config.toml
n_kv_head = 4
norm_place = "pre"
positions = "rope"
qk_norm = false
bias = "none"
init = "normal"
lr = 0.00122
beta1 = 0.9
beta2 = 0.99
lr_head = 0.00754
grad_clip = 0.5
seq_len = 384
doc_mask = true
Each number is 128 + 32 x the weight over its row's rms, rounded and kept within 0 to 255. Layers, rows and columns count from 0. The size above them is the row's rms in percent of the matrix's.

# layer 8 MLP gate, 1344x512, rms 0.0656, rows 148-151, columns 256-511
size [117 100  99 103]
[[133 163 192 139 181 110 228 175 156 146  95 102 116  78 142 184 124 150  89 167 124  39  96 125 158 128 176 119  84 130  98 146 123  97 101 137 109 142 109  75 155 198 140  95 103 152 141 119  95 115  88 130  61  79 100 177 199 148 107 107 163 110 126 150  93 177  66 103 100 119 147  92 184  77 137 126 145 210 139 153  51 124 159 125 137 120 138 155 154 113 117  65 145 133 130 100 142 101 152 112 172  99 102 116 105 142 116  76 128 134 141 130 157 114  99 155 108 126 115 112 127 186 141 122  90  79 122 147  82 161 147 120  97 129 159 173  66 134 169 151 122 175 131 168 184 160 184  87 149 151 124 169 118  87 116 154 152 130 110 121 118 151 100 137 139 118  84 166 103 113 142 118 131 117 154  48 134 181 122 155 118 132  70  63 111 125 145 203 189 135 112  66 114 107  96  35 144 115  61 139  84 107 148 115 134 130 170  94  90 146 146 118 175 101 118 106 136 160 132  72  73 149 133 120 141 118 107 136 147  88  89 152 164 138 131 125 135 128  99 103 112  65 143 131 114 116  97 151 123  89  97 170  92 120  97 134]
 [163 162 142 110 149 105  96 133 137 106 162 121  71 102 108 149 115  91 147 145 108 133 134 127 132 114 186 107 163  57 124 117 103 105 133 129 191  71  97 148 138 115 158 124  87 103 124 107 114  96 109 128  81 122 126 164  41 139 132 119 149 135 117 127 145 116 110 115 150  43 132 111 122 165 196  89 169 166 186 194 170  98 135 138 142  65 144 114 201 118 167 122 110  86 103  80 156 137 143 144 136 154 153 103 132 133 127 110 116 138 126  59 213 140 160 100 159 111 130  93 160 168 215  94  94 115 122 135 116 120 113 148 133  92 162 121 131 164 181 151 104 150 126  53 142 115  92 142  84 113 110 108 117 128 168 169 140 129  68 148  82 171 110  69 180  87 107 152 102  96 135 124 136 121 152 145 131 158 102  68 124  88 117 178 104 112 134 106 117  40 162 123 148 139 206 123  98 115 123 106 132 122 141  87 149 116 176 129 154 160 116 142  78 125  46 105 133 123 168  88 134  59 126 188 102 144 127 120 133 136 102 188 197 102 174 102 193 119 124 133 119 110 100 151 174 115  92  69 103 181 107 143 160 113 161 111]
 [143 137 125 121 160 104  98  96 130 138  81 102 122 159 133 107 222 112 128 114 121 139  76 112 120  69 143 124  95 127 116 116 165 105 136 124 164  91  94 155  95  86 146  80 105 108 154 145 165 156 153 165 111 119 107 153  91 172  97 155  81 155 128 119 147 126 149 121 159  90 162 132 180  84 110 103  71 131 149 168 127 131 100 135 133 180  83 112 128  92 100 182 147 150 146 108 125 148 121 133 186 137 154 120 142 113 136 113 129  97  75 151 119 146 152 159 120 184 112  90 165 164 123 130 104 151 115 134 117 148 155  36  57 116  88 158 130 126 146 125  56 106 116 136 132 186 173 119 179 110 104 127  96  93 144 125 113 177 130 187 105 150 148  50 120 163 118 142  95 129 188 122 114 124  70 144 122 133  74 160 175 158 132 141 119 128 124 136 180 169 103  95 154 149  92  54 152 141  77  76 104 104  75  96 143 129  94 136 130 122 173 133  89 103 143  95 130 137 222 165 168 137 136 144 154 143 115  76 115 123  31 150 118  94 163 119 147  90 124  97 107 174 116 140 133 210 110  96 120 159 150 179 141 134 167  80]
 [173 162 168 119 161 127 157 117 116 100 138 168  94 146 142 135  98 191 107 147 132 128  95 119 135 108 163 143 124 141 159 107 105  60 148 107 160 147 158 120 167 150  31  77 111 105 109  48 171 124 110  96 184 139 114 172 151 129 146 103 120 130 103 152  62 148  90 124 142 120 116 130 146 115 110 127  87 147 170 104  77 154  80 121 138 122 115 154 132 120 101 106 132 129 148 135 117 123 135  53 171 135 133 175 166 174  82 131  82 155 111  72 187 109  82 132 144 116 144 137 161  65 202 156  80 107 143  94 138 143 100 113  84 117 130 167 122 142 104 158  85 141 107 111 103 119 147 165 119 111 142 142 112 142  85 124 101 176 102 157 136 255 110 118  78  95  86 173 117 134 107 179 134 147  92 117 147  91  94 133 107  84 131 148 116 110 147 149 193 146  75  50  97 123 133 124 118 129 157 179 136 102 124 124 137 192 179  81 142 100 110 103 136 175 169 126  86 105 115  87 136 132 146 130 125  77 115 154  91  88 139 139 170 114 169 122 121  72 101  78 132 157 134 170  88 115 132 128 149 107 153 128 138 100 116 145]]
# layer 8 MLP up, 1344x512, rms 0.0695, rows 148-151, columns 256-511
size [113 102 100 106]
[[ 76 115  62 103 122 160 111 100  96 100 170 184 149 156 152 137 186 141 137 140 142 148 137 104 131 131  72 146  93 142  83 114 115 160 152 114 149  70 147 128 157  73 124 141 163 105 131  77 152 119 126 167 168 132 172  90 126  76 120 104 169 147 105 115 160 120 180 183 176 126 138 128 105 159  88 163 158  85 135 161 160 169 109  80 133 100 108  96  61 142 172 169 105 136 106 177  87 139 119 134 142 110 161 147 122  69 206 147 163 145 102 155 125  96 177 174 118 109 104 169 117 138 120 127 178 158 156  93 143  67  88 116 188 138 160 171 134  94  71 121 112  48 149 108  84  78 123 183 124 149 113 114  83 143 157  88  84  84 138 131 124 113 187  94 159 124 118 176 157  74 147 147 102 132  76 169 154 153 110 109 129 174 150 197 151 112 118  88  52 129 132 136 140 132 159 132  96 116 181 115 196 148 190 135 162 178  96  86 141 132  86 182 134 133 150 122 110 135 122 140 147 190 171 121 135 153 108 135 136 118 114 107 128 131 136 106 142 146 189  90 154 137 137 137 149 160 140 143 152 130 175 163 154 105 152 102]
 [145 114 189  30  86 175 168 193 145 102 124 124  87 100 147 149 158 129 122 109 114 131  97 133 149 162 129 154 173  89  90  82 148 101 136 116 124  32 129 118 103  80  98 129 111 122 159 157 105 165 138 103 121 118 115 142 101 115 159 114 148  75 176 115 160  99  50  95  80 140 157  80 106 104 158 154  93 195 162 149 132 121 153  98  96  90 158  73 168  85 115  74  95  97 140 171 137  68 120 110 118  71 148 134 144 107 113 134 117 112  94 119  84  79 100 162 149  74 167 123  82 159 176 128 105 114 154 144 184 110 172 152 168 132 123 164 170 151 109 111 153 150  61 142 109 102 162 138 111 101 189 111 163  94 189 153 151 127  89 116 117 114 165 128  57 107 101 123 101 144  97 155 111 135 140 162 145 172 128 159  84 136  97 171 135  85 112 129 118 124 148 118  92 143 141 153 165  95  89 135 120 119  95 146 161 137 144  82 125 140 176 173  43  75 177 142 128 165 207  98 122 163  95 140 110  98 147 122 118 151 152 113 155 148 140 111 164 125  91 143 101  61  93 206 163 152 136 122 221 125 108 139 169  94 108 119]
 [ 89 196 155  84 132  94 124 117 121 104 190 118 148  98 136 174 145 128 182  97 133 104  65 163 160  90 128 147 170 141 107 150 155 128  49  72 136 141 151 171 116 155 108 133 139 152  85 126  91  86 120 142 116 107 130  82 159 170 161 116 155  60 140 180  99 132 143 113 138 107 172 130 115 103 124 140  97 146  34 138 113 117 130  75 126 165 120 127  94  92 169 165 114 128 102 109  88 158 129 126 178 147 118 128 199  84 187  93 155 182 175 157 130 135 126 152  85 115 119 158  67 150  93 148 110 129 123 141  97 146 170  89 123 152  89 119  95 134 186 142 132 145 114  95  74 144 112 106 158 112  52 126  81 161 107  98 111 130  32 166 140 109 140 104 169 158 138 123 113 141 135 130 128  92  82  95 114 131 182 151 154 130  82 104  82 128 133 117 142 155 108 141 172 159 172  72 164 102 162 159 148  81 140 119 156  92 148 177  91 127 154 150 128 169 148 134  68 146 137 149 172 144 118 146 108 131 143 192 123 124 136 162 130 138 140 130 148 119 168  66 126 118 132 123  84 186 155 140 187 183  61  56 124 107 134 136]
 [115 154 148  58  30 150  96 201 150 144  87 154 218 132 110 116  72 122 136  71 127 144 142 116  74  93 103 187 129 135 116 109 144 131 119 101 103  93 113 111  87 121 117 115 114  87  92  68 153  76 168 165  89 143 144 139 113 131  79  86 136 148 117  88 157 182 150 163  97 150 161 118 134  87 132 120 129 113 102 138 126 129  35 119 133 122 160 127 168 113 129  72  72 114 119 139 147 120 150 167 151  96 154 117 145 166 118 174  33 170 189  77 122  72 123 137  85 136 162  94 157  53 122 112 113  96 148 115 154 117 144 118  94 112 137 139 193 131  86 184 109 182 102 126  57 119 190 161 137 107 132 147  63 168 179 141  96 138 128 149 167 116 143 111 187 144 122 151  74 107 127 101 115 173 150 142 143  92 128 155  67 116  77 140 158 140 138 104  53 101 129 159  70  88  86 138 142  64 105 146 115 135 112 138 158 143 122  99 158 110 128 118 128 108 180 126 106 137 127 152 125  69 133  93 162 146 162  57 150 135  71  93  99 119 147 142  96 104 135 147 128  82 177 104 127 146 170 153 146 126  82 115 127 151 124 123]]
# layer 8 MLP down (transposed), 1344x512, rms 0.0616, rows 148-151, columns 256-511
size [121 100 101 106]
[[112 154 172 155 142 102 201 140 144 135 123 159 110  97 137 146 135 171  92 141  98  62 154 140 147 141 155 147 115 106 137 131 139  90  62 141 153 155  85 106 171 152 109 105  57 133 126 159 122 111  99 103  55  88 151 158 175 152 144 151 148 102 151 140 142 202  70 125 139  96 155 100 212  89 137 174 103 204 134 117  58  97 131 127 110 144 174 123 188 125  97  88 126 154 139  83 155  95 133 106 185 114  74 114  92 176  91  89 111 126 163  91 162 105 140  87 137 148 123  71 117 182 110 130 122 149 160 139  80 154 172 153 115 120 133 158 118 146 155 163 106 172 111 130 178 141 152  86 123 152 170 170 151  93 144 136 162 123  73 134 142 167 128 133 154 122 139 137  85 107 147 149 119  94 171  61 156 165 143 163  97 121 109  76  89 148 128 215 193 156 165 114 120 111  70  57 140  90  88 137  88 108 141 116  87 120 122 121  95 148 162 138 134 138 134 109 137 149 113  81  90  98 103 144 160  88 102 123 132 138  89 140 131 170 134 128 154 134 103 126  98  84 156 122 135 119 100 152 131 149 127  92  94 154 102 104]
 [112 119  79 117 113 124 144 132  75 121 124 108 190 195  87  68 161 138 178 153  47  93 140  98 154 124  76  94  69 125 141 192  98 115 116 120 144 148 124 189 165 124 172 164 125 156  88 140  96 184 142 124 167 157 138 134 149 111 180 132 191 150  74 102  80 142  60 119 119 161 134 110  62  82 134 162 127 145 176 101 145 137 192 128  88 146 153 168 102 150  99 178 121 200  69 177  77 118 122 113 106 144 117  84 146 117  89 122 138  78  96 216 175 163 138 113  75 132 117 162  98 159 120  86 114 178 136 125 158 126 127 119 157 118 176  86 171 159  56 133 131 110 104  98 160  99 135 126 133 161 164 141 198  74 105 107  95  84 100 119 146  91 128 163 113 126 154  48 134 122 156 148 125 170 120  68 101  95  90  41 107 120 126 146 170 120 134 126 136 117 126 108  84 110 116 181  92 124 153 162 125 121 151 149 168  94 147 156 163 157 133 151  99 141 105 146 104  99 111 133  98 110 124  97 118  58  90 100 135 111 121 128 157 114  86 172 142 131 151 103 170 121 127  91 126 150 133 172 122 153 126 147 145 139  90 182]
 [171 142 110 127 106 148 145 136 101 122 118 101 140 115  84 147 138 174  89 107 116 114 102 137 135  68 107 156 131 126 127  98 145 152  98  72 134 127 179 108 157 111 160  93  81  81 123 124 190  92  62 115 155 181 124 122 153 136 132 128 147 108 124 145  68 144 173 170 179 177 122 156  95 123 114  94 190 183 139  79 185 127  78 116 134 159 166 149 155 120 100 107 153 110 159 116 148 104 138 148 107 124 187 154 111 128 145 116 102 148  90 121 114 137 137  94  70 121  70 180 104 151 175 156 157 180 168 106 149 116 149 188 173 166 166 140 120 133 126 168 175 103 110 114  93 189 133 122 165 128 133 161 132 145  75 146 191 127  96 144  77 112 114  59 184 157 142 101 149  83 141 134 115 164 187 126 155 148 151 148 108 125 149 124 186 137 128 136 130 158 118  88  85 114 119 164  81 121 142 179 141 158 187 125 100 120 121 108  88  62 103 139 187 122 105 102  93 160 111 204 115  99 173 115  50 168 118  71 135  88 106 120  97 122 148 143 114 125 102 127 139 127 102 136 171 170 106 159  52  95  52 112 143 149 147  96]
 [131  96 112 110 134  87 149 164  88 173 122 131 174 147 124  96 162 121 145 166  94  74 148 132 129 134 132 160  80 112 123 155 171 120  81 150 134 106 144  92 132 137 198 103  83  88 138 134 103 168 135 124 144  91 115 147 160 160 132 111 132  95 117 145 123 118 126 164 130 125 156 104 111 108 148 124 179 104 148 116  50 155 135 148 103 118  63 115 130 112 136  83 119 100 128 141  57 102 114  42 115 139 161 158 142 163 123 193 164 105  91 103 163 125 195 100 103  95 174 129 179 100  83 114  94 168  96 128 203 115 122 157 155 153 133  81 152  90 183 138 161 151 116 131 113  79  89 107  58 169 171 123 202 150  88 143 124 135 141 127 190 167  76 103 158 129  65 130 100 143  65 123 115 110  63 166 109 132 156 156 134 138 169 164 164 107 122 180 205 118 172  77  89 192 139 155  75 152 128 148  60 103  50 155  93 134 132 136  96 141 129  59 130 159 171  99 126 144 151 129 117 127 152  84 112  87  67  93  92 205 158 175 162 107 148  77 114 126  87  70 157 155  71 124  87  75 119 161  73  59 110 133 206 149 143 176]]